From a checkpoint of a small transformer trained on Wikipedia.
Architecture: RMSNorm before each block, rotary positions, embeddings untied during training, normalized queries and keys, local attention windows, gated attention, value embeddings, hashed n-gram embeddings, a smear gate, short convolutions, capped logits.
Each number is 500 + 50 x the weight over its row's rms, rounded and kept within 0 to 999. Layers, rows and columns count from 0. Numbers have three digits each. The size before them is the row's rms in percent of the matrix's.

# k: layer 3 attention key, 384x256, rms 0.0746, rows 161-207, columns 192-255
# q: layer 3 attention query, 384x256, rms 0.0768, rows 162-207, columns 192-255
k161 102:464450527486588511479524456482484467404392493490524577503534461521525465525489474521598540468474524573523577582467469504503541485545468449478458482486494530467519462533443483497397406434488480
q162 117:526540500536562542447505453408506467408582424521499443548537487515522542452463490542487483489560432558441426410484472480518411420523442435396545469546535478435446464507493540446493481523570486
k162 106:482531534503505494432463515496468486498561521590530478515576485544482417533518491510524560466515461508530483515452590556513627439519518464570436498565409462448584490545534466502598421457506586
q163 094:484500616491490533570529432541564426480442466475530540510534398441507407579523539553448514522554586473495487517495502485457522496489469482546468528508560540448543483539543500548434543443480493
k163 114:509469527515628521543560447550482528450544472381590550499406440450529443491496424522591444455529544527523531491494498541440431479593460503427526486515536481490536492526451544476365477502441516
q164 110:571513396528466434467548513499501540483538486505448426463436515607507594476400525429524489520540413498505525469593403530527497465424468517544535542464499466546481497510548462493558531543507512
k164 082:528508336519540486537431555521513502524537511505521461436505588540616517479547575466471532454565438539498529482524569466531539506455438442467576512527453532446487497474546479570561548479549413
q165 103:486345479475523488570522355458549484488534534454495561549439405427493509552535488540512572463493636556501478446430517414508458523516435524555537497478497512492474445574464575590482453510532511
k165 093:476434525505474500475511515477429475556519488519606584551541455475418415516518415518627523482421602463509455516468454598473518498500585512546442422463539480472585531533499448472514418443478570
q166 113:427467558457556574509464506496525411521499506453505496483553485436443448510554521437539578471405537543545493462474515514422500583482522509505549556457508415519515590575455495519468443456524532
k166 089:473589661560474511456564422517519435502522484545515554583589499447477449423516435545546511531458498447484535455502455494533497521559627509465481505480557448584519529537452567402533474564434547
q167 106:458594449459475474548442574535500576515510452435464518523648531452574468437494527486474443561607433508534459458497467522500457571453453548532502561431554462504498520521489477439447497482506465
k167 098:355452439550441496524520544446512447508486499510463538487577454561533536457389474594505592497469510529511510454497504388446524479509570421416685491500490497527408475502431517532495576485530566
q168 096:512406498513687486485454508482528410522517507466484547532468471490532449513589509496555522453379606499506525472501495476587455517473415526418585542530525529457477486538453590566485593525462514
k168 113:464462516463558516552602504584527503580490530511505530469462534426550509473479590535578497493423604355597556498467497535469532491503446472569501532574497431458572473472532511413502475491449469
q169 103:355554619514535526459495457505487522502413481500549555476599470413445377505524508541521539534490441524528462453489548558453408507566478485474467475427484494497476540503539499484418471469543489
k169 111:500474587498584533536541496462571464439425486509490570544504461480486419503495396580620472487462447516463569506513437509551461476551480499510441456460541490535505491509476496437415464505582506
q170 114:544499414547415472470519541496528557550527536494549493435379496540522529474497499437439518471478451470481517578543525472504559532517552528566470479519498541521484509450465458548533430470503497
k170 132:555499448518343514430457506404488598463604464545446454529517535519454558474498493439434464555468441508438508483559499493447489533437534566448524547447528535543444549512480464544566604510494479
q171 094:530410403511488453457441541479456529517598525487509467507411518590545555424516513454511518487480462511486535512542461491519465508468499507443558498532529516475426472504426506565538496519479498
k171 127:513533448489452519463442536515487529553599517563485413543509573476443491551593611465455508512520491416541407468501455474481533561400523507562517554466467554494512500490562438492614535535505456
q172 110:513420489440506430554581454496484505509500493488477545490453420470474547517513464537543572493514562521495463459504538517570471482476426521507591568457507439564461447490457507559481484537515510
k172 086:441471518528552549572514573528525429569419500539570515501506505470420541551535443490559614457488552475502437497482450573464509449480431381579489474457454487493568525492534434452508373513489470
q173 157:463458588479507509477524438511478466517476491463467613502452491393506467544558432507527517461487603523527423468442624549536468484581575517509492452518431471527542545470456514478462431494533534
k173 073:488511704477518529395561419509489489495525504558510527555527441488481509556500494485541505535458486455424524540465533475481499489501620488504402452461549438607527490479473524428503440560513556
q174 105:512346507471539492469473468437542518539573544483563510484477394514531541474493487533527507482471506498497462506486443473516524454437510508452567457450549486455504513485486497551558396548591469
k174 112:500523498438438509494500504456506476473551530490477404506532526529456541532548500432498506481454504492533446476529462509377466493473530508570553531483500499508510599613531416471641522471507468
q175 116:481469554475564473464543572485488465541433579508461573509420482329487458491553484606494535490416620488538487432473489502493431468528490461551458444532400509495492480551525556546523505487546482
k175 116:459461608469422513488563477470465597586480466463474594545454389498435465512500476533571495465483507440514508571477535538519476486541557524527440475435560472532563479463525546558530488479512463
q176 112:462475524506606599538544456435476463518459557535511513429452511516449492545487418435564598407426596514506453523502511536451497458535492540494504575501445471636502454482502501576551501470488512
k176 072:464544663545457472451608507541496545486497531501400574570527512504386403537525551521530465508500519460487505478468513507566527503525630546636505430483524475574576558467498552499572486555554494
q177 114:477538566476466505479490547459496538527414497472454572531621583428478415522491587543446425538556539506575498530511494519527417517552541503489559478427471467497486590445430541355460514495487450
k177 090:497449515556519496493538505414494492493541528486499569566578456468470481463473432530506514502585462494472487417454474522555449495580493538441515446509533442506475502468508596564462542494496564
q178 105:607498452481512477528533429485479505580510517478570338489523480646559527477487528483487419496625358511487549400435459485480514520478490437419469482526515503411486454443577527466470538581553470
k178 087:631532334471586505561468513575473496492551467492529410472519539481544561486542574478502428490544479565616495447524521478454562513504416436473570501598497563479500545544517463548465527446524476
q179 098:494490542440587555559571473542509500530507500482478457489458406459521559569425469471531515441555529511523477468480494517538493449431382486541540531473482439504492447549479494588515495561493470
k179 108:471440550499565462541557409557525467582456573444520513434552488454563410502482444483582581493500620439555504518435537534560513435557485478525522466508527466520535517528469486517404427497484407
q180 102:456587548504541548510512538469500504460401570474448441485620514459468451527490535544444462468623498496518477419475500508454544478460437547552458513452485472588476443525545516449515609419485543
k180 113:549477537518600452531552471512466457481480560332493594451517510481570423445457403573592504492520555583479507505446567475566503471597465496487553396542498487476479470469484562580373482497510539
q181 116:520622409500448496489516532471449475546525525530509504496474513578495559490575561534449486533502485442463526582537543499485507544478506457556481521540454514532514410451485537494564521613532555
k181 141:552505434546388479423436562434522569533501503482423450555559550506472511494510540451470503525446482455507486501512548506523525537376463473534553461481528550488486546529503495388590618586480489
q182 093:572499383543465433532455498452485504411525539519535429482454466613504535494507522451499550434500341540460490473526520434474564518436506486481539565522575530484487509566442430505475512503510562
k182 123:450563466488451551434443489502514465532596477489468448473584563523469470417480505488557543489459490440546456504487559488461564533438505505489645543464473566462543560489419490451653501478452454
q183 097:483462491519496507581556574499489452507471506610509528428487583553497536481467452446551605534453463532539466469512452531455506451494434471497595536566436396548495539547492467529528470482457478
k183 104:426528504510478504470534472509506431485456499494500582416519502461434497480473465505515454455501482526458457505528533538501573483600563472556553442559465403483519503550443522536495376486436520
q184 102:491478428478412431554460485530549526513572487530467490508361446533509597474554477442527612547403537453448468539547467536452500509500521501540497537538446516466556505545484502617550438608508517
k184 122:447483504512365518533478483487529564621492427574450441556463465501465531499459563536468546515469531402480440521543490513476527553386567543522403589392515512544537463527506459423570558556499495
q185 110:460449515545552482507549459517440418438483569547527457424483519526434467434516393523533519462500535514462481425486561455437514511524501435469530504563478536614481568490466473549440456404467510
k185 089:456497542526482585480498459544528492461443501507482582499501480480483452536460493504571491516480500503457533534498566513588582419545570553512445403536453416528520488440504571578418435515484515
q186 144:510536429515429429450458586484496541532495518435435522581543573514565520503498612491472439562499446489532554536567499489506481552485491516518520502520529506446453521523492526416510516564488512
k186 079:529454340519491495545486588464510540536495466474496446497512526536536543481487510511451540479542529457592480515492486495504531586407390465516553542455430510445469510554559410486481557420508444
q187 099:505494428506518495526498542437480566530491463464471518525517517640488589431504550469591530507609386518470522503507529572582516425523480520445606523560465472462473482375497557468488456630562536
k187 073:546490363538540453555532522499499496523461477581544377436557485539460560515518514494472542439532514515641473493493527498506519489427376417541514528464474529436500499562516428470508503460524440
q188 104:414588527548498502474466465459499449484386483503473531480574578470489437575514502543520482438412508533518508435536496522470525518549548484437411471407489509516521529488561483442399552418481509
k188 105:585625526490479528465541459553444504416593504518456546497433509565452537543489501440469425495388454606505588525511553450497513575589527572453476557580606570508519506490435503540427537516453576
q189 133:460517466492410416467468463475563475463519443495454506498572481555517587492486541440486547572446438482417521505518479469444487526411529477482511544480545515531546541528551435448528518536501532
k189 139:494517471528370494437456540477494508484530424530429445559518523580479540468519503526478513477520467527487461485601490508477535533417510508477549502400453569497503541542442475386588537547482498
q190 115:434417516410519524568533475442520448449481437562516545531476399362461537521516486509544544476448633505534439479462470579550435586557481515395477542478505460462603596400508530509441490471498496
k190 118:540484600520414501537505439412552530461478506511492512551413466473471491521456512477483411505429569518430551490520509510494517502568572540415476436491502446570528552519458486543424409622488505
q191 101:455508455455401420488446595456522539515416585558380498505507528451432512483463569565442469571475587459542512591599446561437455535441549468593356480429538437546481465527533464450590519464471555
k191 097:494517468558509445458398607429458569415470456506398552516477531496482490431522598456463487527550573562449519493555519475572480520468507624458455427483555539501472468404472599503410566579494535
q192 098:422503519470587471543457493515527545502556520453478523493524444511509443546506558564533446434532445519493466457496433492556424447543417389448402507579559505386433421495468518425403405509521565
k192 091:532561425497521481460484537411481482537514484532459436555598562521513475427502509418514495504466463449633530493517513466514514548455383539514490518518489615435485538586494439475490603457517515
q193 096:478494458426535559568501476522413507509532497488528464433473364620508525531484481499519508459606562536497445517507462473502528469489564489502492449511572477471547396412494486542481499495490521
k193 083:471512449504514520573452528476528455529582549471503452544499454546503446436546542434537477556534508384519505475500490510436546427432486507482534496566542468421500523525558565507587492489560479
q194 110:455513587472491505502511523445496469494386609535542520476547464518445514502525477555461551535470516469438537526529428479479464419446557484540464436455469505554519421555655533468655511501503483
k194 097:512511554556442467484433568592434536472453435385511572482444506489504462503569433487461469475594540558380421479497514491583405487514495553515516508473509525479497443431460572568485514585523482
q195 089:548482510574415461432474512499483498578532680483542454523560500505510502499535502562413406508560397413551500520503463434475412446431489540586489487472516518471483390583510490479606550616488475
k195 128:466475531433470511432439473504487550659518480489493529537521525488456444508517521494494545509558489381547430538469502557482506531442603452549549503366468552519482502541502479465615471446505442
q196 095:540424522475588470466490570436566521407481528486594456510552407532480559469548513474525503525467453524506508407459535469516495454483419510427583532567550526541565445458560547413565535404520574
k196 111:544499548494608511525506523495464471430418507346494563455524560445551531425460477533656495497490515492595485539484547450521510412569376496460630406535483483525495456493479535502456482623448422
q197 076:475499463517416484497562576444446490405436620504536561517465559539468603485608468521549493502461399478484527469534483496424517522536485546471492529457511524567514409477483526473492563465533513
k197 119:509502473522439477438484521452564530507459442468425531453480507471397582505451491520438444463413534518485407585473551521544577515479540529497531480491446516525545512508440474443550463567380544
q198 097:517433475416532475577526403521555537474479538467523475523500461547473551506493414472546554472585485468541506503478529498488490541475520406444498524436569422505475470398523422425466471474510511
k198 095:556502521597594493536535462491470420493445544458527605436531502402523484492462417548419405566522497536492547523485476509598496463585505555512485462524487473529487512506534642495439421511560536
q199 096:546431446507505501512529492564613541499523474491422484491458509513558486582456515470496495588543519475517533552433546472574534572448476461602421515483519502525502503598537408440477577520516467
k199 101:405458460453531491536445511482449468506456481519552523515563527501544528409534533487533567505604478529477530505542460497473541479453477475504497486400506535497436500517456533438512486517562541
q200 104:498513516542565531519501494548564457438511466576541440471475441568502580557477378538445547453466531487443483496486528511463577477465517485545491556519537510625516399481515477605570509446469469
k200 071:452501608479533488531463488498511458460484557461549623396444501480563468499472481521543496523519505495371539457472492498574536469574571521519463445564479463539485468409491544527476469593556510
q201 090:518541580504481589549541464560515449465535488565540453515435429485420504522476449551434597524517589510505419437512532488430530462531530460503436529562506492550492401377432484552515492467426469
k201 074:535539577439404483416465483492530485480532532504513564575501507494547499505526553494428474582478482419385578493479517510534482491500606537475412447495511476525460466411526559387517468596554590
q202 102:502567490372563518530590497502551531506535445458481417520569487504544454497432485494485490481508455507552493480517525500460528499489433512515495507533539441513465517482436584508406518489452484
k202 118:573560441510472426497570494460525455521500541543497435520598520500594489471498578453468530598467436483560567481523496443517494582488485488561516462562527560464473486559510477445418567545513482
q203 187:512550430523471477462491592499496586521509473464432453539584552520545516443519612490447432549542453468590527533563467476480493554434444519534516478501511525448498492519486534453461540530493488
k203 076:490446312520567490593516522541526525557454455518491430441516495549506541488507477520462536464503495519665453544492473514460543536395384448568563547439510520444528504601506487558508511414475465
q204 087:426507555518543489479542517456554510527462547505532471496531603640474499496509508410486513495568353512456422435474565483492498419488452397542593549511523498552486533601592513438545477524591450
k204 088:521581370497559524442586512527449431463452485428547517379582553457551494558547401513510468458557508541557442493500561495542525495526370456592528485461420498508544485647507511484443479456537483
q205 102:524453451475628502547475448524585563513525400553453507544413438463466530595469496486528536423550604543596525568450495574586538537520536503458427501476540518482497457415532501511481511433462491
k205 103:539530447497583495559553478468475487405519538537579499536474540499532525475472474474593538498546545511467642492515438487482473458554456499452463457570552564531527517437480464575467631599548449
q206 077:532494478461614474504435457516457491588567502489557469540499363429560527521450473496541501458419631490486502442488430504537464483525470540474500501565529516471533414583523517581482496599497593
k206 095:465447548528577464539569476539524559553488573410500549513471534498547454457441543541560513478505586420587530506461560489546523524523485527472537444519501423537534476473500493626437516560513420
q207 107:446457535519482540576423529492523458554419583456474596406469556544523498498530410512591476501470530495418527487471448514501498538569593491543489458448465445512518530487572454511477449495525483
k207 114:455421488559457450564509525512473471456453532480544625511418442511478536526509431494475513492491536584437442484496519517468492500586544537482453478538497452545482451472511482582386493510516616